{"n_head": 6, "n_kv_head": 3, "norm_eps": 1e-06, "positions": "rope", "rope_fraction": 1.0, "attn_scale": 0.125, "init_std_up": 0.0356, "init_std_down": 0.00339}
Each number is 128 + 32 x the weight over its row's rms, rounded and kept within 0 to 255. Layers, rows and columns count from 0. Numbers have three digits each. The size before them is the row's rms in percent of the matrix's.

# up: layer 10 MLP up, 704x256, rms 0.193, rows 673-690, columns 0-255
# down: layer 10 MLP down (transposed), 704x256, rms 0.183, rows 673-690, columns 0-255
# gate: layer 10 MLP gate, 704x256, rms 0.187, rows 674-691, columns 0-255
up673 108:109145157137184136116112105146065118110100137139156143153140121181087152154102121160147121128100121137083121144107104097084159127153078149115162195160117156127189087105132178102197139112090121140098070176106120087142130106032165193104131137084124148145108147108127115142135144212079123145154187082194158122142129133120233091107097117124128110117091174177114141151105105131113129124095115096081128114152151084116104130130192163088194135109146127122141169107097153133105185065090112141128066112163096085142145122158064121102137137114129156114129124176129213174101116124102115098180169080135191148158107031124128065139098129112160168139085148053128128129129198099177135136122139116099123136144148133164116055133147143102156129148105124155130086085122077136144130142177148
down673 111:105149193101078152125101079162127171125141130162173178090123120078129144121116181119139111134122096139126066137157127095133161124145077117136113154196095142083121108054124105146138151147053115095147119132174104077150124197132098162145119093114176154130174099141129081176129146174158202115156138134134187110131137137127138159113059105170158072118064178156144117118078159127132106117099086081066109108137149140135112144116157169112130132159141113156148173104183130120161179141106069172143119117119093144124129123124075185134067151112159132149144178087185147165154130132106139131118080161139084151130109121165155104166119128132144147136169122119154126066153203135117145155132179187145066113126152141135147078110150076122173061117160143211161180139121114034073118090177107
gate674 096:109135161128134093137077168193118132145150089111106093160154114169167117132131165132172139132131162042182172151147143113111100154133099165099116161082131111150161120095152121094159161148128107144171103139151104115138147133077151115097122147137118103123170096100068120126139100130155116090184092125108127073077105141149109140175152063110156083092084144164149134152161163150190153100183152143182143116124151135156097118142093043140215121141116166105131148092134141139093167104126090140189095134154109128139122170102079133102105091129158097105096138142095151122189186135106074164107162143176126142199120149121147141099188085117156173172062127213094104136120125073212081137099090185128113110143131088125104151063121194187129150099102104135092131126167126117153074060175133
up674 094:116126132130083154132159137123088153074174045089182092179123143090088140125168113118158117143112164161141111084154137124137154076153153093092111171122087157194166185097151137070140140222132225180174143111145158153137129143094112106129176088151141129138140134073104141116110156079113096119128157133092081120111112144164141120147151098171126127138149146131112081125159150234104157078157167119198147197114100064146102116103139113139143114151076138054150172139111084141145156170079158148117174220134113190169143168092119131133132115133136068135145152144084108144111145140141153103076112095152126121179115129160150056103165138112068126125123147115147138116137180176087141150147073139108111115162094163139116098109128132139109093157082107136125138172175075116150111123188123
down674 097:121088167132073142160182128159143122087137090208104104067103118091122159137142114191099122106102149205098097126057083180170148133137140177201130096177104110145130153178117113130095105076126119099138103219139170164107171171092058136138151071100135094152095145149084139130145116164094108164168106153106128112083157112140117129161167199093086079140145141042127160133099101082177124147146073122061141090097112125131132134117111147132159135161144102131134099186115110124119108098159153140203177134109128150100162111103105100205134117129129081100145107130134145167104139165153109146186077169053148135128103114083150161157107105167101105109156142141127133121109108117116135120134151143191142105172098125184136133177138105077120167085175152149128137093060137054114131122114128
gate675 101:153127083142128132131196142114128121153168116175130111116057096104095165109102155157115091121107123146175203201120110148118160101116111127122119126107122202162147108117146155147121162113126117171108120123090182169176141210161100127115078131136131134130120144056156138142122130150114107139178117128150052110117144159106091159152152150164106116116145157067132106110081119185072180170163114073075128065114124065096129141147149110134123149143153106091133157116070098145126172101151108133083088097104054061217167132131090176146098101109192108085098167122093125179086149103108121113169134134076104133200135157168145171143127153125173111134179094113138148112095100162104104097088097150114136165116152104141059069161172148206173174080110134118156073130126117140141110126161116
up675 105:095128106136158151181134106108106055134133154176177090132153167119152199133089121166107128071110111132223110166109110136132136123162129107152085115105158130105113190127125137141093113166129113185148119150106098080101135121158138114079145091150165143142141086072113214142140138074105099120114106196095139196090125159178141086123141205165129171082151148087086120138165169164157118123091169112172142119086136148107113130109196080118121132093128106166123120128118132091156120181085115162109116179152131129109182117105048083097157062137103129124158148113087181079073164112116096161139163170140123144116186181179112119159104121098102091134165116154140165107166117151104158069057137150159144149120096034133101106121146097151132161132152061129150194169141124157125122144105117
down675 103:143122113084149171127090100149143086147117138107135176131162172141158153158127158144140069079144150142077107120095091083148138084172086047169056142147171123174110171117070104073143118126114174122113188156141159059102141110150070159135096166125081146106074140118105115126174087174147084147145080115107096203095140123096197088122148103116150130104146166143135061088113131194116096113120155179189129165091123108188148134107135105134128160095097117131168114099077117099160152086095136119078131182083096128061139161142184139194166113150124127135165154121120160148149093165102091153135131139136039123205119128131093130154137165091116192131134126075159163142123117137132162091141144139116081137097109110133119130175119136131120131121157091187091171106067130188116158146178154
gate676 100:136139118146119140083198155077172159078190117088189097215148117119093128078111113094078150236099113141165100116148098097122137136167158140138184099122184166121163146076191107095134136079130066127140142159117176111094097124120125099131131066124134125108098159100087102064102094176100077151155137173144172175099134104182148132102125110085189151117121134132119140147148080139104126092086077114138076116136149135140094094105069095126116076150139116128142150157157093118174167115135083106130158154143145160121138112120142093185139191115129101106098082137126152131179130168131100180178185168160122149152056180127129138130050099143117151117154130091113201115119113086095129143107121085099138127105117152078103147058163098110120172116121079129108118170090109124130181136160091
up676 102:115110107092072136122111073131138135131171136129107152089131130137159131163151119099126130112104125163147124124088098150085166087127118091087102132115093169132091118155123191157127093172190092170148157125166166090104080193124127132165090101147116181131134127129122191127164125132119125086148170076148164107105174172084132164147124142140182077196131126107086102108109114138103182086117109167138069100104123038068135121104108178103088126118125144119093133195084080104116087135090110139177096063101208157127194169099158130087095129204089155159141143123151126056077123086158110154134092062120136208059129099100161128105147144163108079120108160118161198135088105153165123129147102113184125107085161147131160154148120196163133113173102129153105107088112112150119094148141102
down676 101:125109124042148122172114075155134133130166119104071133093108115068157159159111103154146147062135107183079147148112141138111130100107104130195141098114121105133122058160157131139120136180085119195183149093117159106137075130172126219142141126194091152107139155091147146173158088100178182122126105101140136149097152112053178109150121141084141095140151205065157107164125143133156135094141164099129123138134090158104124094099165143129178103141159142096137123131151042158128115135170124169130145062123158111123122157178122162095125084109133161177120070152193154144100102161111103153076117134134082175121165126118158145104149156171090180169104105063125175125106160168151109089130136179129117177142167080128103112119083208120138101128139152149132110065129151134079101118142053
gate677 105:124160113120089153061184172120087108107067107145124094093120155147052156154113122132116147122139130145098185128127088130137165129053123126155147100185199117150157183122130135094077137120090162127165090157135134067115134116146089193147104081061131121170111146117128129146144173114073123178163113167109160112121092152150165167085129127140153170115094047169112173189117137137100133189095098084182093118152099155118093075157123094098147120139105109087050177079176132086148150097159137128129115158166151147119118083115208123157131090137174174128100157121161164076129117157099138090135130135142137120162138123073146170111127138122165119123162089160144071100128164079128161167126144092102142107151127063130198147086080108190119154142156075102165150115190155076118149133110085
up677 103:107110135121053095171066091144160099084120185170116158119089105145141082161108135127129078109127131190086175084133121120104160164119152130135185098147156098148085157166129134133164114091155039135149153107082151123099140168130149133121138115110118139084129145127114096077090142117105081145099123118057202074188146088135150145173182142161165099146158124160145097083100083160127191074204085122117187096123130110075150102126085113132155129144065052121169136140104164102171135094112123131141092082100157131112168123135148135146088172126098105138113158142113114117137186101109079179102128147173084164110084097080137113161153164182152170150076137105088100152109106118173118167134118124128149127090121119142105031107114166099081130143075157095136152141128118118053141130201126
down677 103:102097073096132131134097147122164164178129125085166118146143136129098101132176149146138116121132179103144106087130113199184169140148114125110132151096145141110115124130121071080156102162197130137130101104078071097128172153131065180069148156108113166098134116124150148133117124145104141140122136151154117086108142084166111157125184138157154131139109119120154132104131105145132128154087124083189139108162113176106164144165158086081135060135084108013154135108134117102176072114085123133097147071090157088127167095109086097137105089137101139134094108135188126092113107091083109158122150180116100105134136158170126087127148129130103094123142070121093067098127123113115060144187164176127157102181197207062124150131169101129103146191055150089137104117060148041141150094079123
gate678 100:183140158095105090062120085161076145127085107118166153077116136174174105111083069108122161070059168159101097147088101157133157082129139093099142167086135097118150052064153103106193158148097129053135161179162118069132115087102148153108154103127142146165090115148156075088141122123144154075100156138123138172078127125169163110142099139113189124094146153107091093128197105117154144091180146074080130104146098129118140147100131147110129131092111141146091130184184178117059105134137186165106100109109110162147109129156102164141116134138139121101139129168121167134113087107125093154154073080142162133162108149114093144102215132152092174117087086135117145073113128154144091067138106094181157105127172082138092181097139154166144076150146147123109118104101201149140149064127099
up678 100:094096094168114118127138102095102175138162099130086117147122177139185067157171122083148126129163116056121129101131140091178119096155122114158089058117151169173047088109121153141111158102152162162164152103134141115172150077159109144085085167121129146154136164164144112153141129120129136101185176148102122124123100143097083120168181159121118118106094155104127116148099074125138196154127109159124113206093093047152151146085136076110136125099133182132107052067112091107150086141170120167121172158124100099121190125086174132151107145096108099156133082076096162092137174146154177112130124072136140124065143142133112137114081164115112135173159113143102143149170105107134124142101212160096120106146124125142125199150196095159193194167163134139131164145123049131092160112163179
down678 102:160087108113083145134038176163129142070152062142122136183133079113148067190172131137148170122132117107115167112117117118133167171100101161140143136106079187228165151185078126131090160143141132114135115125092104079090144075126121164143146127130081119137117103129118137152113102094097115057141130198115106175118126122084127106129105148128142136136153129116120107163118151122121125038182130094150116154154158099142139145137118113121141128107077164117092139157140099057115149173142152093110147123162085074112086103113089145102180136095121082167106104165090061145135221120156150126172114077212161130131130130098114128146149085098077178177129120131131187060136099167109097151139203143109132058107149101113099123188106145127115145179179137170086093102142104158094101136142112
gate679 097:085078134117153131154135120141088123106161081163128144075105160134134101182154133123154126140176143107127110144078103134078124155118124184074144098188132137133192082096100134097133139160137119088150166113103112111092114219110081109127112090145167076182117112107117161072176155135076081134185086129163158071093141164097168129050097133110096078100131186143128161146106106107113108119061150164102117128079130107151129104122141099093174057147128207136182112113153085105149118091086150087167140148157153163164123157096126097144114081134133197131197094161112120135135094129084140136126084110154073095170081153134104175144172156121162107143150100129103130134118116077177115097162153123104106150237172123164129138122110099169155190066135179107101154108150111102169117146123100
up679 101:115151140187159138146067190084193152168121154122133155143140187080098163128200108168172178108154170156162082117109130120194105157137120168171090111114163162169110073146144129182096123158117164166043159099112138120162190084106163100087116074140157126131127180112097093115140158127128143124097127104163172112068119163128077135140147180149083132113131101167088172131133174154178104161132094099109109116113139163121169182156104127133139129145103135094150039120174104105109150079124060089168102160135132150128221110162102156162187124098130150111115106093092147123131122134072188115143091179117084123183123168107117150112102132199182115179152128128173146138136135166174157152165139105070149099149125157177056131110126128074164132148108128114137089123142144120116125113109111
down679 107:111146111122093115113096118137100075138159159091121135139164135097105110123160088104157118158160144154141096182136151088102142186141131137166155124108068108143081078102178095109086167132146093172106179140083108176115161130127119117109158168095074161128099099130124136109078188151134117128163117106102124135073145134143084185154129128124086146108111057183087215134122106155194129184148124116093128171096136177117143151123108084126134110155128133104134084125194152118129147060097109066122065133041171138106202125130082140095182088203178152081164074135095092121106085116079118177162119157133118096178129147141145130084172054139110134176166118125151152148135121127092138102166156143136126063131109112171093158108123132130132182048064174116127116137141172157130115109120074
gate680 100:108144096186136128086166153148126183147120109197131121161183084165126059136099086095149178118130123140135126119112155135153149131138132107147053115094083160104092108159132130104089145201135080183071116143165147154147123101126138158137154175113077156070121099166177136213097113083184109178142194152103121134189161139125149142097169197087118165130141114102166111186096101132107177135113144114151119149116122162131119159136134144118149165105126155115101104168097072108128131164172131152125139137185178056152115154206172095137195078144130134143091124134127164136126144110143099188160151154120118149151098113167149152121075069185052136111119113133126160083163154106124156154108074115176103084153113165077099150089077115166105113120093122132105092128171110083168055117091154
up680 103:114138099153079118166171133167117092143194103190149097239098104091123042222124146097103144137141071193154114098176121104133152159159093113117146172136149106152178146110107153168123117157113132077120132155112127151055109122117152137111132167072148117088138135190129175169115124105181114147158167111121092146138130144090200144116190161075124192139164130065108136147146141142146110173075155133116123137145122110119074186170163168155115143131133152104131130130121132092140132158169126168108175178136107070120113139160152085141132104125161087140172115116091102131159173125119121166135135118119140079216132083138112124097111140138104163162131093140113113046153176152089177132091129037153080098120155133112140120094143123060103073149117121155078115137163097139182091129138115
down680 101:099134088119154123144203119137067099111112092095136133177085111191134105177141077141137166124111099124207123108111098140112101120123111080163049157143117174096133079073120112106107175146125069154139167141156151155044167144105112116166167110076142153114130136181129137149071176065141137176183154160128090123122129167134120185123158160106122167141140113145090104127138150181113174098133136115102160107126154145148101173141138140161102114124139097118074163143113109088164092151154134118109120148090124091118094157175210091082135101163163112090170133164107116116131131062136109164168165171141132093130097117180135184138116128166185048114109131168136138041122114147106145181096147123146090096133103134051170127095083182083085093145139123165145170145100051102167088125126134
gate681 093:122140060141091162137132112155145135124116149218089112191072089120153141142065143136138087098082072059112137139130103114090111109099092169177124087111080172128146118088093081104134108121123120093054131131169127180138156124129225096101089156146107154145196108172157162123079075099104169084096135174167138227176140083079115136117138122129128133098105093115049102149149145128130072106147168143064144147136137160142198114124098137153154151141126124151112134105085134178146136148143094119136172136130153139116155111115098119162142183121109114165073096154123177151092099116190175135121138056089092124188125192141117164128172127115129109120144126177141112148064111121092098075148155206130118092106095126122117133154151145070098103175136167153143119098148115146168101152136121
up681 092:091089051159127132113132128133096144080147118138150130126098084128106150113159131131087121108187124114064086145094126113116056115118118136152082138163086115162133075054162093142134109073117132097115105115167099151168104163131124111081152123188121098173115108106208131100104147139185102130189124142108154108153158115081102178144137149084158153147142182152041110150134174174170122151143187089138092169075105155104121175126164162109125108100140082157115063132123143151070130079113145093083110123149106153146122142184190175093066135099068122134134146128158166103147180139118104105137227143104180110166100085095094190112113142159117128150083097164137099180095136145116091089124121167117099130106125179129071143136125183122127139118175084175160121137080148072170170101128104
down681 094:139123093116143104136111084137171130146140169141125058155146102108134075133145099129116188160097103188127191083123153129085116120132083101159046106158112143157196219106129128173131077116079107064120129114173069121120155154106159136139078135167144179078127108155090120199118115076088136133141179107134124139200115107152121107127123145140176136077127109180120159104121152127123113196145145132122106138109139076156150134128081065193157057170156101129098136104123118160143147230109114126232140118137158128124173126094169093146140129083161147136090082159216097103103103055155130146095077148154062202118137081136142119083164113151164117124134136161122129177143100083092113115123134095150127114105142131143140125172128141178169137125098139125106141152103110103162134143121125
gate682 100:155130109134130128095152128067124063124148104137154108120089156088128166133090105114113125135143085124150171099121146157117124111100182153107059105157116144094110124151157172140074181135083143121131068119145170205159184200147103147134078161111124128141147114202084109153136156176137159087148095138112152156111157154112061158135097111096132119120165150149074107174143166165162080142132096120112141095062137066151143162118139124132092118138198144107148170134148098090076100137108148217185100155082147122087126127152109112128126150114146112155121178096154100143160128113128105207093095152125127112166071148175190078120111123067130105198166134111184130081135104116186133056074076090140098122155072144103159093122138100156133060155094122168127139094129158140085116066174145
up682 099:134120060177143130136090093128151166129109158101162114060145145130073128138111085080107148170098106199085110143093107106084137167143098160144126143131141095168153163102139201154141118145113102121146114118135111130121169101197137135088111146169172162079097121127107083132136180135095113174115101056138222116183156170171111147085144089068081105098100194142113161168128139155165095152170163195133058182150063078125126094164163130140135116148152071074114148140153104105115081117079160122175149158113173085105102159131119140132105163146064061065164108132112098059069102108089133098124115095147129128084100171155114158113104115097083122117124079130113147144148133136096145148129163099150148154147127154165124133113192128189161120108194118153109136159172143162093101127099101
down682 099:167077147166187108151170117164082154209166108119127110138122101091072086128148167184163146164200106108123127120086112123184151178104155114122090091171093151177086207135079089145119111107172149089193167168153115151140142102135080146060204044115122096152108159054146166071155094105157090113171182104113167116142085177141147153131148109102124127124121115104149123123153120115170109169140133141093089138090160113173108129155138156139162089105177104104104113091101119113173109070151128143168156205104138155151121066135117130146065096137166152139094130108089150121126105114089111092079131122098092092113121143125166125130091133193129112165118135168200100097133131129109107142078124080103155134108141123170172140098101112146153147094116202061172161137098120144161118111133135
gate683 096:089109081086094130154100117145102150120121117148118136155157144163129084149121148150173085071189166124084195114149125090104068101145126138138149122125141097204112147118188091188168054147084110139174131140193187125115074053135138135132114118100122109170156127127090137077116165095127117112101093139088175157082097128123102127106142135137143150179060146115115157082128123166152172120150102039123080074166111098117122130124137142105109084132163139108157151181137137131120144111087130075080128137152077135168154116145076198116142163127190088160135092084115104171128131135130085126132096112156063145136087142039192135174103099092149127139158139077123148122112092089116140111117093062133087084142154132071133105171064143177122127139057107076174137160142125137103094085137145
up683 099:133156181108137106149123155105101161148133050110126119095107058180115118142110118170136141117151091177089178160140137145143086133150083136119061155116105088150133106116175168154183126095172116109109056133090098124138107161140063179129114135096129060084060148057116139133115116171118085108128069144170105142129097125140133111124123172116147114149103101139147134139132147112111127158154116136092124116042177152175108063144087139127157201127105092130157114133101060114128063108075180164169107155080118107144127083140123078183148121113145122203085156154179140130138112125113123105142123074149170152173175095188123167127180193128100107174097083108120142126156215138117162173131141120133160108158164144146124126142151057119131099121120180199049125137129132148089117166130103
down683 097:065140141100135126119139126145085120165136107111086102099158137104176081091186143174191117071139133146059145126105175117127133176118152108137142127123121127178062105161120143120101185171149136132165148113163134140085074090128162099179149145152150192147201069118140170113122133130155150068103123135118157129101133195102164189107100084148094125122136164100125059163139122157131149106172097124186139127137101113067127137181072077152113099199143108174133060151178132126121138143094131070139125130106119116116138118112072136100135141163174117080129127094115098054154070093119174091107149122124174107073146114138131144173118124158074147103146132161140094177115094135221141107123118119131124126100079189110127107129180097108063119090106102140208071159094111137146053116141119
gate684 100:112102139069110172133144089144136129163098164066134170100138127159142076141098145154114098150119088199153126149195113152118168132122123118149159092140088134129127140152100126058133089137147115186164107081089115115100127120153113106151111076022123096131117135106141076084136180108172119169103097065135142160192116173072127067151168116102126127205117127094100116143152143097165178114120142120134194112125168107156203172094138151105126130157096089067157113128134139144163147085126169130094040159069122121178131077137099062133158116116105120110091084163095096093157182096122097122167149148150136127084094089155124137087114093084136112068164080079157111085127084159154178131172112159072165113127130148088188115153145121123151151140138092140179165101104121093160115163159096
up684 095:106156103133186082147107146095105129070073056078050097125151124191157099112149086131112140114113119166173120089160120125164121157183115108157158136166080180118139107130149205070119133149077166092139106171154119129137132154111187097188093091096175080138059148159142117093152114071104128139076168108125144162157076168116106110133090111128184144135136113156042114121127099125090109152140185118142095142088132124089069151153074113122143164101099127117112108186141114113077102158152120185122160111160126109141149131113139046175150086130143112149121171158141085125117110156088141115171148095143088140148111097121138128141180159132112149117119158144129084145112148190159121204131096164114147163109179181100169180072141110121100141131199089072148106101124151108101191089080128
down684 098:111173150114137140106195138141118184167128117059107089098146167151147152120171064090142112143115074113156164075115164123117088077115104137140165113110127182118112131072098153110117128146104159187115116081116155095115162138169116067150114090100080085112073123158146072064148127133132144129078155109133116138163095121131135156128146105069167146192160117094080163174121144079149125099156129101140152091144133169195142135080120143110149140096098059110192099139190160086115108125153124082122134170145106121135089102108122082146185164173142145152110198139099140139160128076144193084137165182131125180066103111163113172099078065123150100095169116067182087143105071127117166171174117091128088149080158152106111102061120171127089143121104111144154171085131108137166097139096118
gate685 103:178110191136130209092118169110118181123185102099159092106149153111063144178153076088141099104137077134132110078134106076137159128137094132113092071101115183151133139129133166137092156142166099143175147170120189130159159112080124148145103086088145144142133076124125162166092063105069075125138169187135094113104097127146091126106106097062120153131132123172131112159156120153151160171137154097138113067155118174109108099081098174068108135150141094142133109158141107180140146145188117095167095104103161111150078125173147122099168193079087140123112122133103149139107119144088103081179206141171158113149109147101155105075107156122122112078169147084099082104101125128162124147144162177082106183154086143242139136115094158125165179109110158101137112161119120144147176139168102
up685 105:099027084126155118065115128133081190143138108144155080204137118103152187105157187093081116087107170124145102144110146168142114210117081102092148160190121119168110114131105119122124128164068206083109134118157153111172112145143139085150101199115135144105149144078135136139132155116134057102117078102169128109135098114177153170119098109123142109178183136071176165091062109197161114109119106161180089095120127156123142118116132170132150187135132150139098151135132170119136121133111137129124068116146090107126097142118073168096141110104144104166139139081089102098187139136151151132158184139106175085107152163057182157147165121093146142135130141106158122048126148101079096132111139181129101142179151105097128112202144135135108110166155133117081091127122112057104164170102107
down685 104:148083100140137112104133134125161145119113042174125093127084112132084098133140158179104111177150109132120135086085149124081099186175125147112144148105126123080152180119133111220121158155131117113136106096076136095191125174098121132115123194115124111147175124143186150128118137164119156162176118135107086084119122158110045118162106147135113159159185126126139145145156173147157141159090160180110191081131081192121045139120074184075133153115116083123123166120181101124089162134224169078082133130125149125171182160105119165144148123109145141132145146148112113166154167151221102140170151117075097057129135110110108105136127149120120160100117141142118095107096081149164085164099069088152095192094178132121106069109122124073132147141121139079131109144135102124134205121092122
gate686 103:163125145141152129164068112120165107138086155115107113132161104028122168151077111095174106151080116168053135073089132088147149154097138196173133108119218129122158119113141100144092151162166097095110130171110154205102104113124071087099141137143126106109165149117128113098112091093143135126101166181129105122148116187114112097157097163097150133113114146120094091168139136179130110149150123094183123123135103108096161172062095121176135132123136108108063136180121204081130142095177105213147125160104073135102163145150108123133164122144163128172115145151141155159148079126108118176119174133150115115170120106112107145047144095155083091147131137164153166112074142100199158094145125169084113153139177052103127116124101215140150113181093111074119103083135177142125160093133148
up686 101:177197140116060100098098111124154176123208154188153175128058132088131094146096100137125099139099101107141131106111160147154090062177075137119101177152148185135178137116167121092104182096042143112097115102112155151163161160114095149104122135117120152105103154150104122125090181132185067130142119067150084178075086163074107114144159117135163165116138145150136132112103091127134147179099139176107133102117081139098138131159134094101184108153114161128164159107125133156126106119136116210054164133168157123180142174169099110133061080066135104127211085118166160161110078106173127119153119162118112137123088127062101177166136194138140139102166159100174102137110110143079172148103158164120151148118151146138131134155138160123154098131190146148144111129149135085173155114105184
down686 105:168136149170117051119141118147126125184142108072171140114163144078102156148157118128164150122138124196108162127082141127152159095159124179142148133126109141070090104162072105107136126155125112098114225136132160157130149123128128120173101129103113145080118108196142084090152101109129136129084159126101198098109090137159112126174108153114202085168121098115137111027135091208099132127132125201113118173150071064118108137120116104079146162122081146154070091145110128124099116073142130127165137146126131158162132117128155164157133124198183101164129116154188167119100098124092118084131186180110166137100157110144150124109112093120151123135142110126152146076085160128093168211120135160101102105161233126175089120145132167146136083104104175133133042153076089116151116122103132
gate687 098:102155149107131119145183112115133184090145149132122128145128074147090127081135130120100135107098106121116179116118105116164125194173091071100180160193137178126142068131127134164127117095148126113162052150115097120129147168163137185064068168084187120136148075116111115112174133166099170113143102107093100117083095125117148121150114124105114179101137134137150134143110158167078175158186157096130176116097154183160102153116074174168119092131128146112163145138157167171168152094159051119071074107133164146116154101121183150180142140112095114145127137157143136124123182180061094105199169183114099130066217035166110080125146136092102093109120116121062055086139119116173111106111096121151128094149149108129136159115107136116162086118122096162077112145121162121155130115181119
up687 099:113091138194158104170147162118120153168165112120050150112100034143170116055130131119138117106146058142114107072151161133074154086150106158110138108146114161142125101110097137153139164182193147080088090138144062163153136117174131169156128115110125133161069165134136125091143137153187145166142169104151188147099119108174145158159164127082125117101165115117184143154100110137175081087151137052138179134206151135166132167174142180112031149160128111090133161131174133099153168093121149146086087164098123078150129120095137097144126177136142158134104123100137100129110105066122139071139160129103111084108154106129120090081052126094121121073133121134146101145165127120123069151050164113129123104157075108181150119141144085158098075125115124140108162105141099093131078126079094
down687 100:140149148169130130144135102161145113124146135127125159162171134190093196124113178138121079135157110103165175093108175131095173118117168089135079153192068119138134151183103123180103125142148092096072136135157128111036154183125142138082141099115112126089117210099143108116101108159113098155130100118159142058129155169149133139173120153133110159135121119149076128152116135152131153156133159142116153119155028132159091095110147205119128117158086114159147102129108102091189153118110173114171126128104083128107115141090120149106146149157073144168060201188113172149132115072179202147080139100129154180104112159152043137135112097108143098097161164151134171137077173166077151127102126142139160110099130126120131099117116134147184092121161149156149150153132208083059124184175155
gate688 104:170156137130179150109104149129140123101198075148136092086192178158150151105129127147115116114082148117158150132053125199115104147100099118090115109090080103087080155162098110158162124104160092180176099178151141107126101119138129128074145131164129139059112083107093180105139152075138117103173138220155122159142090155089124105108065079139130128118151110118134128119111130123145167080100114130127126106119078162102186121081160142081114085118201154107163146115188115132092179073154132143117138126100095184097139162085158153154148087112168152169141184180141122104141064099076118088123130131205119131126093114099097115131172105077166125121117113109137147074176149170067067087065147188157093120135133121088148095081090138104171112135172124121160128127107165068166162105120157
up688 105:081146082192164181108255109083186100110166144106064154135091127131104066145127100147166147145120136143124144122092148112099161113125088095114143079027169124151187100143089092157142094129140095142106123146164111134132092157084151138155127152192166128175169107114134158178139123180186148104167147135114120127108151122110146140125157118160121110150134099138140127195092134172150105163144140118151141137124160147120138118110108089179092172071133132193151124113103097123102143093146178105130101107141158139127111100135138167096062073099077185145141104152136092137153158141117139176068143106075098181162112190116143103147166123088071168147104143131136096103125124108100158131130086115156129077060090135075118139213096121187115096121121128067136119168127136107181114173111162
down688 105:091145120109099193061157134125137110089119168138122154151100120159177107150148166183089130189095117108063107122106131081118130133159173129139139129132125092152163102123152102135116123137148108155146146120133160131152059170029193109156111107149114135123141111160137124162135138152104241094154183164177106160183109115207057156112087210122129141119058146148116102176118114104110123111137104141147143123123151123153073114112080142102139144095106173102110152096130157174167151136145137169143146151121061135165113120180139084127048094126053142168151114135174139055144151163073153161104147121136140116141160143066169178109167134115187141180171159123122179150168178104142097133152144082211144132098134167079151130148138148107151160131124170177115141091147133118150124136169125
gate689 100:130132170089142134177126125156132187181086090119157137118053122190157093077147098167103121148153146154168149127126142168128133153111147113106092090079133109103117201098072149129143089174145086158150133129159177114207067139145133159140041128132138126160173146080169070090122150151194146141137120139149079140117107215124128205120156139081107145151071080207180171090143134157123115155125112132173145136109123100156120100101085154125147084129116094088155089147100111117162175127086104116144152132111073143105080167132104148171176112077190186119123155162198101099156167066104168131138123173151122148161136109179132151117163140150109095192092144118119097136119139090130179157104112093091143128160157145118171064139108139122126139094143120119130085131171092096155100151148186
up689 098:040187168107099149139165121084150133095131124128136116170121120157088141154142182140132137154125120091151224087117142181169130108159067075151112102100105173081100112145169108151162181118128102110085126146133155175118113206155146154174158117118130154140110134102062146210113158182144198115151105127127138132151122077177100144164096125185147127155095101152160179142150130102150130168124092113152117112195118152166065152152163075139120101148140144144099103141095109183122105156131149118136138103067150108161122127120149089167084159125085089129144108129114094184160159104150109098104100146100078175122166156116146150154142139099134085110189130113134123148175130102064141068168145095173141160102031127121159157143136080159118098143124100065170100067100120112119053134150187
down689 100:081153140119125166119118149100201109132130137133122156058196157144096143143081151120120126148071136127104182107132172067142174198091117075147118097111150117103134142146171144157107106157144094158072120115161145133174102175141097158065189134174124167106122177080154134124087075136160090114192160121122144049106167113136141093164175098154146101136127125085091125136154117120116161167093107114179103150149095143163162164091075161082132129124118099159078091091111101191131131179093112116151116088086109112138141096137167152131167203124086126125162143085154170133132171125131137091095091192156138151133136115139152154086185112099140091087122063101098169170131154156091179075164114080110137133110105172136155074129102192113149086149116120145120131067162172166115110127223143
gate690 105:059138140145144111129112161173168120069120130166150178113153088153198114115119139169135155087177084128100184117132146131102105154069101097119130116124138120166115188147167059168193111084146108096123158212153139102176109114095113078087142158111099138111103115080126174147116076149187122093141160110084160147118069128191119094150176124088110138125135106153141144137184165091120099108074118156094104088130091137102108149090151125131115037106206107096155121164106111147145154106130122108128081155128133096107014133134131095136148152101155087140132100076134166165170145126121105120147107156080134136160076130150142130124129102156099114139086164160130101092095125135120073094132142112143137063087165154143160148107120052126136104204130093134074193087103136106124069055121138
up690 102:158167118197128168063099110068100168092091181114134108128151156094122125138123090117080153202138139181217126115136114182163109118173145112116151165083137128130159142102077141153123178155119123143127110036076085167154146110163093153086149093115165105156061138155131103092135149120117115125128159162160170092117206166167144151137146117148122129099096139144093168150076081111181079174081166122134153135145119163090184129147080089154065142133060119130113104054108195084115123107139170125110126165160117105145129088093110119130097059141170102146101136159135113092107126126120160136130085139139142118139077168088122107188157186122148135087096140119130126126162150142171156142091117150101164106137039126096145133110205119095131163138176150100140118188136184099130149092144169
down690 104:151198138132163151123132077164154145150130133131137121135155090115176126127154112126134139133141087116160090076095155098174056155095129146188101118129151095137191109187101100156083099129110166088112176124126167129120134194126097169147131101095118171144083089183174093121146215125152090131152121108102066043086113145144153112092067122121211126151109114121121138161141109166149105114116172131147105054125105174115129200105110062144081130106109154140103091125126121156161069128176077116083193147096095154104090164098124114109118179112130130129130113074152179103127144111125164141134075141134126166079105178149103123096148168138141169127104159130127139198150115104162075158147123140072079069090197136130095107083092119149120092095080109115200158173140133118147124062128145
gate691 096:160145126139110142122104112143125111149113125120087181157112174157110147096076119111105092106108159131145087118155156101168065167069166120083186143134132108185131138130155123124229137077143155112094168192103149157105116076163166153128067105112136136160146170190096127142169130073102123175125148137102188110124106148096207165092127180117121073077179107163122088145168117163106164086153104069064155130110127174087085094093108125111097152096149139144148144106124098096087157111035089112112162148067161124131143113157156163123111065091137136122097132159134129089080076131127087159128105139198137100112174136143124138042156117157138149117143128165138115091136197092136094158172172161106131168169172076163139149089075138135116170123139116096124119140089140076072111148142146